From a checkpoint of a small transformer trained on Wikipedia: width 384.
Each number is 128 + 24 x the weight over its row's rms, rounded and kept within 0 to 255. Layers, rows and columns count from 0. Numbers have three digits each. The size before them is the row's rms in percent of the matrix's.

# layer 11 attention key, 384x384, rms 0.0808, rows 258-287, columns 256-319
068:181102172137120132144175146127155108092160141142156105137115160119107128121133052138150154146162110121106132118130161113116146129144104106165126089135077142129154146101102124112135100119124105
065:160182152144106166137136119143129177106158122111093092123140142104163136118118159131113176150159110157128111153167136158128131146141091120141107098141138158098084134083140119127137129147115100
068:135166114188160155101133096127107173136104117096079119132180127105149189117136156089111111106095143126194125145111139133137104106119129128094135122124128137140112144085137115138100145130121093
075:071136085128134112134135118132115159160080144132123146107149096157144139121149147132127128133101108115140102102096096114121127100138167123098120157125140111142136129161142104127131137109136107
059:141138152121108171137133115110079129084151155097129110130123201137149130166092096092092104130119159123159129174163113133129174152104159166105090107151138164105112092133106142133144119127117137
083:051155100098132121132149128120091186181086129135093171120144090164175133087120132134141117128137145112142108121079125164097103081099137132111124107137140100142129081137109104133116156151119130
073:170119123182147096126144127098159075088155113130142105106127126086093112169127146115125131130152109129130142100132086093139121157100137112145134152144124175164120168134160142115110096126145108
069:168090126131086158124121153113150055150119122124133102154123199095115137144114155154126116130120112141085144124151138122135114196139123116139087082144142164076118140137136163148143103150113138
081:151125155176123148142145155135145089114150153109116117121092174062128104124109122162090137139116113114131148124164111094150143162101122111114123119141142170102102175113128168146161068141151107
067:101135126147141133154099153114140112098125142134071151127130124181161146153121133099124107135120085103134084139130111121139118118104144076130097179155115146130084117140077149162099126109126102
073:122161142079118142152151102141126164136121113122158203102154103181064150102095154110135092116111135091128087146106172162129106105145125142153108162120123105136110108122131129118125185123130153
071:074131136109084125151120136165108211120153144121125141136147084172148111156147128149120124135115118128133115138109131164126154110140127158147166146101100099157142126147143130123112160133143151
099:125104128152114123104206122141121088121189144124159108140129174122127119120135108111117110145152085133114162128151115125127136202109159105094117101152145175117138168114120093129153055146164091
076:154128135174148144097111147120160079115144161117108128105136141114190118121146126150112161163147108130138173104134132141148125110100081118075153090122116137141114123119096133131169111136108115
088:141121099136099081108123099120095156153137105131142138134086112086119137118128150124108104130118116077129132148128137156122112098169172137143132113079124130124121138169151122120090170145124163
094:143149174100113109106139131128111112074123116138107143148132137150180129103111161109116123151114122154161188122087156138143167145085158110106146133146137086102137122094111166134152172140111184
096:161137126121128159090188128110131118117128136121149129144172101155104120083165134133137109127133107079147140123123106104093150129110140075160133122116189147094173160098125106133108098139103135
095:127121106139101125118106118086144128131122131154116144130128155129130152189131124105091063139140110093109130118154129135150126138140110099140083110067164117131164107135153096108109164120172077
092:103135134124141111120093103111124104119106093110143129097119142143159118111103134132128081143133080124192134188155164118116117177144122119122156100124141135118105144096143136150147116144086180
094:137171138105106167116089136136112106113143118193143145148156119144122121149142103118104174073119131163162143119140153110110161140121102153137138129092174100179127089101122160108166092144167154
100:085147148150129088131179127123110149108170137103149107145121151141147144103147134150154092143116158099109111126145143116138099209113135106137146150126134098150149149192125141115117129091137164
092:124149075132123096144110118144140111093148101166098139166144165105132136147123116134150094133140075120091169110130132144133131141155141131149102171116134077099071121088120139136099106140126142
102:121128099122176118083128123157120128095146111117081090156131155137103103128133107118118107148093092162111150126110148121122107122158150080164109157136112075128143130115120151118134123130160154
092:174142127129120112150142123161118157129127123126159138080109155133169109175149144174112133125151122131129170132127165121149119148101108133121153114135177125122100093104133169110128126148080108
091:123066111138121159095138119084165114171133133134123113126158112161123089125122155085148125121097131091126101120169111136124081160144105117107162119114148139099102118098116113137120198119136112
105:161133152121161122125145155116133127111094139105106164125146120142141175120130118146088139149119120152124122097130167103123136106107142172102081145111147151085138133117118160101172143109145128
093:146128115136170134129191117105159143120154139130095145081151149134092149129139133120151169116158128137148106089153089127107131113175137151133130135133144139121124098135120099139118169108144089
104:130166156109084143093150147136146163094169100165145099124155141132144146111121165164131158136134129134127146122136100083134102120112090137138180149100128149138082134130111149137089142119082117
094:120147146094125115083084169117118118125101121084095118142148088149170103132146181128112153132148121130140206134130130146154160070132123110111099161124117112150120140129091125168113102113130109
102:119157130092185143088130154099127113150107101127127137127117137123133119112156102148134169145130108093117147151138117188131114138164128115115111111104104146141164132093141176156102153129116159
# layer 11 attention query, 384x384, rms 0.0784, rows 259-287, columns 256-319
063:137149148133134141113120124113158098161119137120201126083115111124109103154138150159108089165154138144124112135096121156160121142135155151125117101136133139190132111130112121141105162166128170
065:168097137129102150160123150122121127131180161056153155125130168146121089130141122169098113129163125139084145167103129143156106092141113155111107126156154099144130107164147146159198151129171161
071:129117129134081155163133100061092174115141092140107103137162112113110115125097128115102109107153123145141140164123071090083150112130158142127128145134110108117134119116107092148115137112089149
072:113083093116151131132116139180152128142095137146155136129087141153178106144156139162104146134152121124132133100103123175159117204153116146100127125126121144138125167167138184122146084138163117
072:133109146136049168139120127094093094133112120096141108114130143139167116153115153153087092121172076167122136149104078101134104124144130134100088143149149111127141147130103116133134141128118129
062:170166149116174117099136168153178116074115150105102154152172149152084170133121113110167158141119119110096123105128176133116139119141150106134165116111082123119077122121122099137109145123121134
088:113118123114170139101152182189166158094117161159128128111103130112149098179136173130129151151127130103110130125143161143119166188118139097127161147130091186127134144140144163117155095139095115
074:128136143107188115097168156163171135107122147102120137136119150086101147152140103153171139150084146092122123122135159154137150174119141117122154133148098176123127091135133158149103146109120097
072:136146111121169153134180141183168166145106119129164123110127106108144114099139111125121118123120133130122109096127160154089099126126132091150120131095098122155093144091165119128120106136143139
072:096154104109157153126104167147121162143096131191101137163165090147118128144131132118129193135130153181137135122116158135117153107156085106123149139125132164160116110133125099147136135130066121
076:109116161148089130143075119067103127170131104118100134160175101131129112088141156140154129082160134168133179130121075118135135077154143185150104121117191091147151119142077095133135149116171141
064:122150140152100083165096114118101134121104109136098148156117121128148122136090117138134097108120095139130094145133149156121106108161108075141127170112115111132141084097109143139136092104135103
096:122121136102156115133188127139172115096143143157140107127128156086118084172147107133130170156112113099140121098127144158140127181112133137096133115143089191116103170126152121108116129136096107
092:149147133156138141076105126110170118115108149124168135100163123126126138107129139146131132134082128124100121101094158204129164138110134139142176097098147181108176093121116190129128133161118106
086:140117127148111124135054102093166103107122139082159146126121150127119100088108141111155098141104111156095107114108141142156144107156126134163113124108133140150135146118134123154142123157115107
082:127096133157124125109091122152089119144090095149098093102143125200166111120091120161142160120138089142119104132160111128057114135123099104096142141127167118138143121096147156096144123169111144
098:131106158148107136122119121148110168116108138150122134142112132152133106161120103099089142110161129187147099122134123139148112079128147146111096155142098112135091137119143078138132141075084110
089:083153121082115142130163129118155177136094128106155125126128103191138113130148151116160190117112130098177145113119160160122122156141141115131125133137144123169110126114134120129140154124098116
093:101120125145148157129140156080180111127195139181159141085175189106120072166162152102109174133153177165156138125156135131117139142126109131115105132107148175114121110113174128158123136132177115
095:117154130101128113150173120147147131117144112117121139133106108136159145146113159141174109159123142158116130113150113115145091106130145107140155131096157079152140115124126156133135150129201130
090:133114134152059152135099105133156101148135138107160138141124154099102123123148122096079141114129143081122146137104123166123136133131170134070126150119101125060142102147128104136159077157143093
098:112143150136134115114148132141168144142131158144137153145118127124123149133133127117115137109088146143132147093150108125119120089159120102167071149101119188145094156105123133113144137146129127
087:123128086124099123123113161118116142146127156189109117105128140101143131142098143117112123129105106140087120150120144125119116179141093071127080147097124140141135119123105175120123151153088125
097:124100085112129157154143131129099126138118075141118141124152129152095101132121126142140149111129146120119112134130123118097089111166148095125116115122115124093080133148152089128149112095142124
111:140116149134155143088112124105191099141174128113098162111141142119115167152112157079125161111138155104153161102128119099132146151136134125115116096096146168108124129127156182103126097158126097
088:121100149167160149190151145137168128079137183119162169132154151129113115117130127114131144134120126129098097103150133099143142149143180175116086102124121109148137138149123108126141083098157123
097:077121098160148180118168153093148135103176128104123133118128169123164127118138133142094156149151107136143125146149084139141057115111113094121119134145131171142112163126087133153112132174115123
096:149090114109186170193169146118191140134130123111140111119135081124140107112082115162118115087153145118113141096134115152155146149110151120148092173096069111122160129149126130141122127132143132
103:098120115110151089104170139164096144125077103067146131126115130098142132134141126147179167101149127102164162149123130158123133099144141102121098157153104154137109130171164102152076140097134153
# layer 11 attention value, 384x384, rms 0.0935, rows 256-276, columns 256-319
138:168150113073138157124099120133180125159144090170116169122153161126132075144105171101096116144108148105149137137128147104134125117083107105151100124127131133146085147088107112120100136184128097
125:133105138122106153149109130150113139110162121129130169112136166145136116099167160153153172144086081114132126121140114121162126141100149098127110143119127161156094103143127117119112126108125110
137:122127126108113130146108144128158138131123131136114123124172126133157115112114152098115121106122190167154141106158131084152096151108145123119165109117146116108117131127126082148120095142067115
120:119130119074142122133113142148118139141082149067139110115154119164120120161100112104089099121087176126139141126136151145122165109129106132118128114130113144112149142130145128154138098163135154
134:123112118142104146091126137136151174151174117118162130084141137129145130134154120125107118163115132144176124136150098132149167103116164088139152127131118135123129126103192097132112100119168141
134:106130150124128127111156144113144120143137141152124135110120156129135120110167146159122131131185141131143151112144136134109030140120146143119130146105140090123074084154092204124070110106119102
129:130138131097121127125110176153110101178120128140155132142159108143130116129100118121107070158140157098130150127128124126119128151157117118135146143147137105117128172154136130123098110167115147
128:133119132111127096108129151084161097123135132104138085100163090125107116140148128094113084142062176133095109117093169124135128110155121136102154130151168146122162169138124108174130107173154139
139:115133121116138113118146133125151159133149150100118107121136125106136171123127088148161130142158126059095136118123142140150142138135116138144135127102139110134140142113114140101125135140124122
139:111159130113124125111127130097121143184147148129140144145147177123147088088172093171156151132133117142191139130147126129132129096149164126127137148149113130137121106143116155130068129073093177
118:143134119113167116084135108152122104143149103117138119114088107113151119101164125144125126159112159125142113150152127127165134099144111110148129106146124090139179144102143081098059136130095165
120:179125130113171106101143159140100151132150117156120112164108132122127107097119126123071172169086102152058143116117098105098150109145143129131130158122124148156138048115116156109172129158147132
122:168132114138154191110156113129179141171153073131129124143164159094108123130133133140140154083134129112120143143174119051166109117108103136132118148158118099149141120119129144099063150122141118
119:160097152140146137130133140143171121118117103181141114100152152139136074137155139101098169122074084078108123140132133125110122136092114149117106143127106109116120130083098090116104161138137126
134:111117139172114129141123149092139114116144144117120130128190127138123132140167145082117107148086165151164131141140124160172138095146151117109130119116117145117113118164110078147101110109129131
130:133115121148127134105095129106158151112138115168147133139146133095170143112080157141140099114136114125102119122140129135144085141067131137149133106091092119116131146128126098149115107140100159
128:173140147140144155108149111146146134150128099148142113134177126135146127061138098139120141116189111141096143116144119116073115156071116173120101152131102115132089160099140104112116122124130174
122:112134126160130119142133125132122138131091117159140102137130125112138107163174137097111108160175103108118126130083147131114099133116114123123129138139180115140164111182156114109146141122121107
121:144139128059162126164146121147137146140118106115144149107109122146151121140135100099153156143178145063134131140168126168125157148131092153114121117114094126140172172117130131131141123123141159
122:165144139128096154153106120152106147104074121126094154137124162117118167112160145133151134129176115118137107132144121136135138115118168129132117150095115155137137160102119112112096136120145132
135:155105136142044170140154124154122181079117130101143154116119150125140150150129156124155165149139124167114128110131087109153125105131078128143150126115129133108092114139090139152150126145110099
# layer 11 attention output (transposed), 384x384, rms 0.179, rows 256-275, columns 256-319
124:135170104143112151082135165142096149120105144128121123150128130103110134119117082158121137078151109151085121101118090138137138097144163155059051134158154162123129121106128129136111125149134129
117:134097107102030120151161130116123129097134153101159136079083178120109117153126156095086128135104108143110095099158163106073121132158118132112131142132113120138117122143126107167114125157109133
124:130138085055163125133109100135114139167171161093108117097161165128072151092105105124140114152124144118125106125103096122098110098164149124117124139169101130142139146130118121110145155171147107
110:182110106114109126165088096097137111152108112116116116134180143117112098109140136111108077135137103111147132162100106145105088131163104142163157142084173113148146109116138159128141113124133147
116:107120116133143117115117141140125161124103159156120123113103160119133121105137087142157114116159103081139142124110139132141126118096100169117109142132168101157177163144128120149052123145123108
120:099133132042106094150128137107137166142176117132127119076122113108160100110141132121150122111131102114083114135101107166149082133124111115095137089104103149187148165163161102144154120144159141
120:138111135135134159108114131146166113078139138159103127099140123167074112081156083143135104112102118122101153150122134110126139139073140100121104103159155119119193118129088134137131139132153159
117:092154108097102169113101147110165124136126115098122129128170129151141104074074136151095138117155122144171165137108095133128145120109099148163136136113142094096130160088139160101140093155127112
124:137148140091139117134098094097097104130112081100135174133100148072123110087130160099159137173101122112146095146116120102099113146092138110101151093123146096144112140174132153107106092130141126
123:090106101129176119110064122137168152133139114142126142091130103105136123140099144139164131141101113146145131141139168137114084144153114122131101160121123136153118139126124122111082117155117089
112:067120085131153141120153152110124146071108102123127162116112110115152117133082150124173097121137102181152105104074102157129118124107118096076136096131138141143052102143146139124109151121117081
109:132157122108085166106113162115141156142177125141153123153132174110114156126135125137147147135130146098145134103135174140166110133106172159140096126124145134135119114143095129129139154098141138
108:125103121137143143131145128136091158079140138132147147144133122167136094126140097109104120126095100154118113101151133133119133142179131170092147112114144106112108168103150160088158123145139094
108:128084070135116146083164139144119145078120110127122114122147117131158121166115111141128135124125133182115106157102127124119209153135153124109101138088132164138119170147172109126143148113094099
113:113172134114130129170174128149141153091185121157110112100105110168091111130108106150170111110141104140158147082123124139133132119157119133143113120106106117147084119149157114146127131148076116
119:151139144113144146134129118154128123163115105149099080107097168130092125124142098123120118129116130089138103098136150146115140104143163091066078094122076131116125147166148123122110097129131127
108:108095081108110115066115124123136150146105107161168115171097140124125091091138140176119169103127114158159124125112112092111154181156114147128093132115146173092127135134118113149134142110135131
111:123129171092128124119121170168125123140188168136128136108117113142102127163104120118112128117144158131082118123147095106141127067131126120161125140130133086135141109090099148179127121141148131
112:100093100133125087140122086112122107126088104125157138129132135107151144118099163096124093099110105131101124135105114126119116139143137153138152096108155147112113189124150121089146166159138133
114:166176147124145113156151109142128166128118104105144116173087117141155150144119133115132126110161119134145112114144128136142114114115098140129136113173118164137053144169121131166141153093118108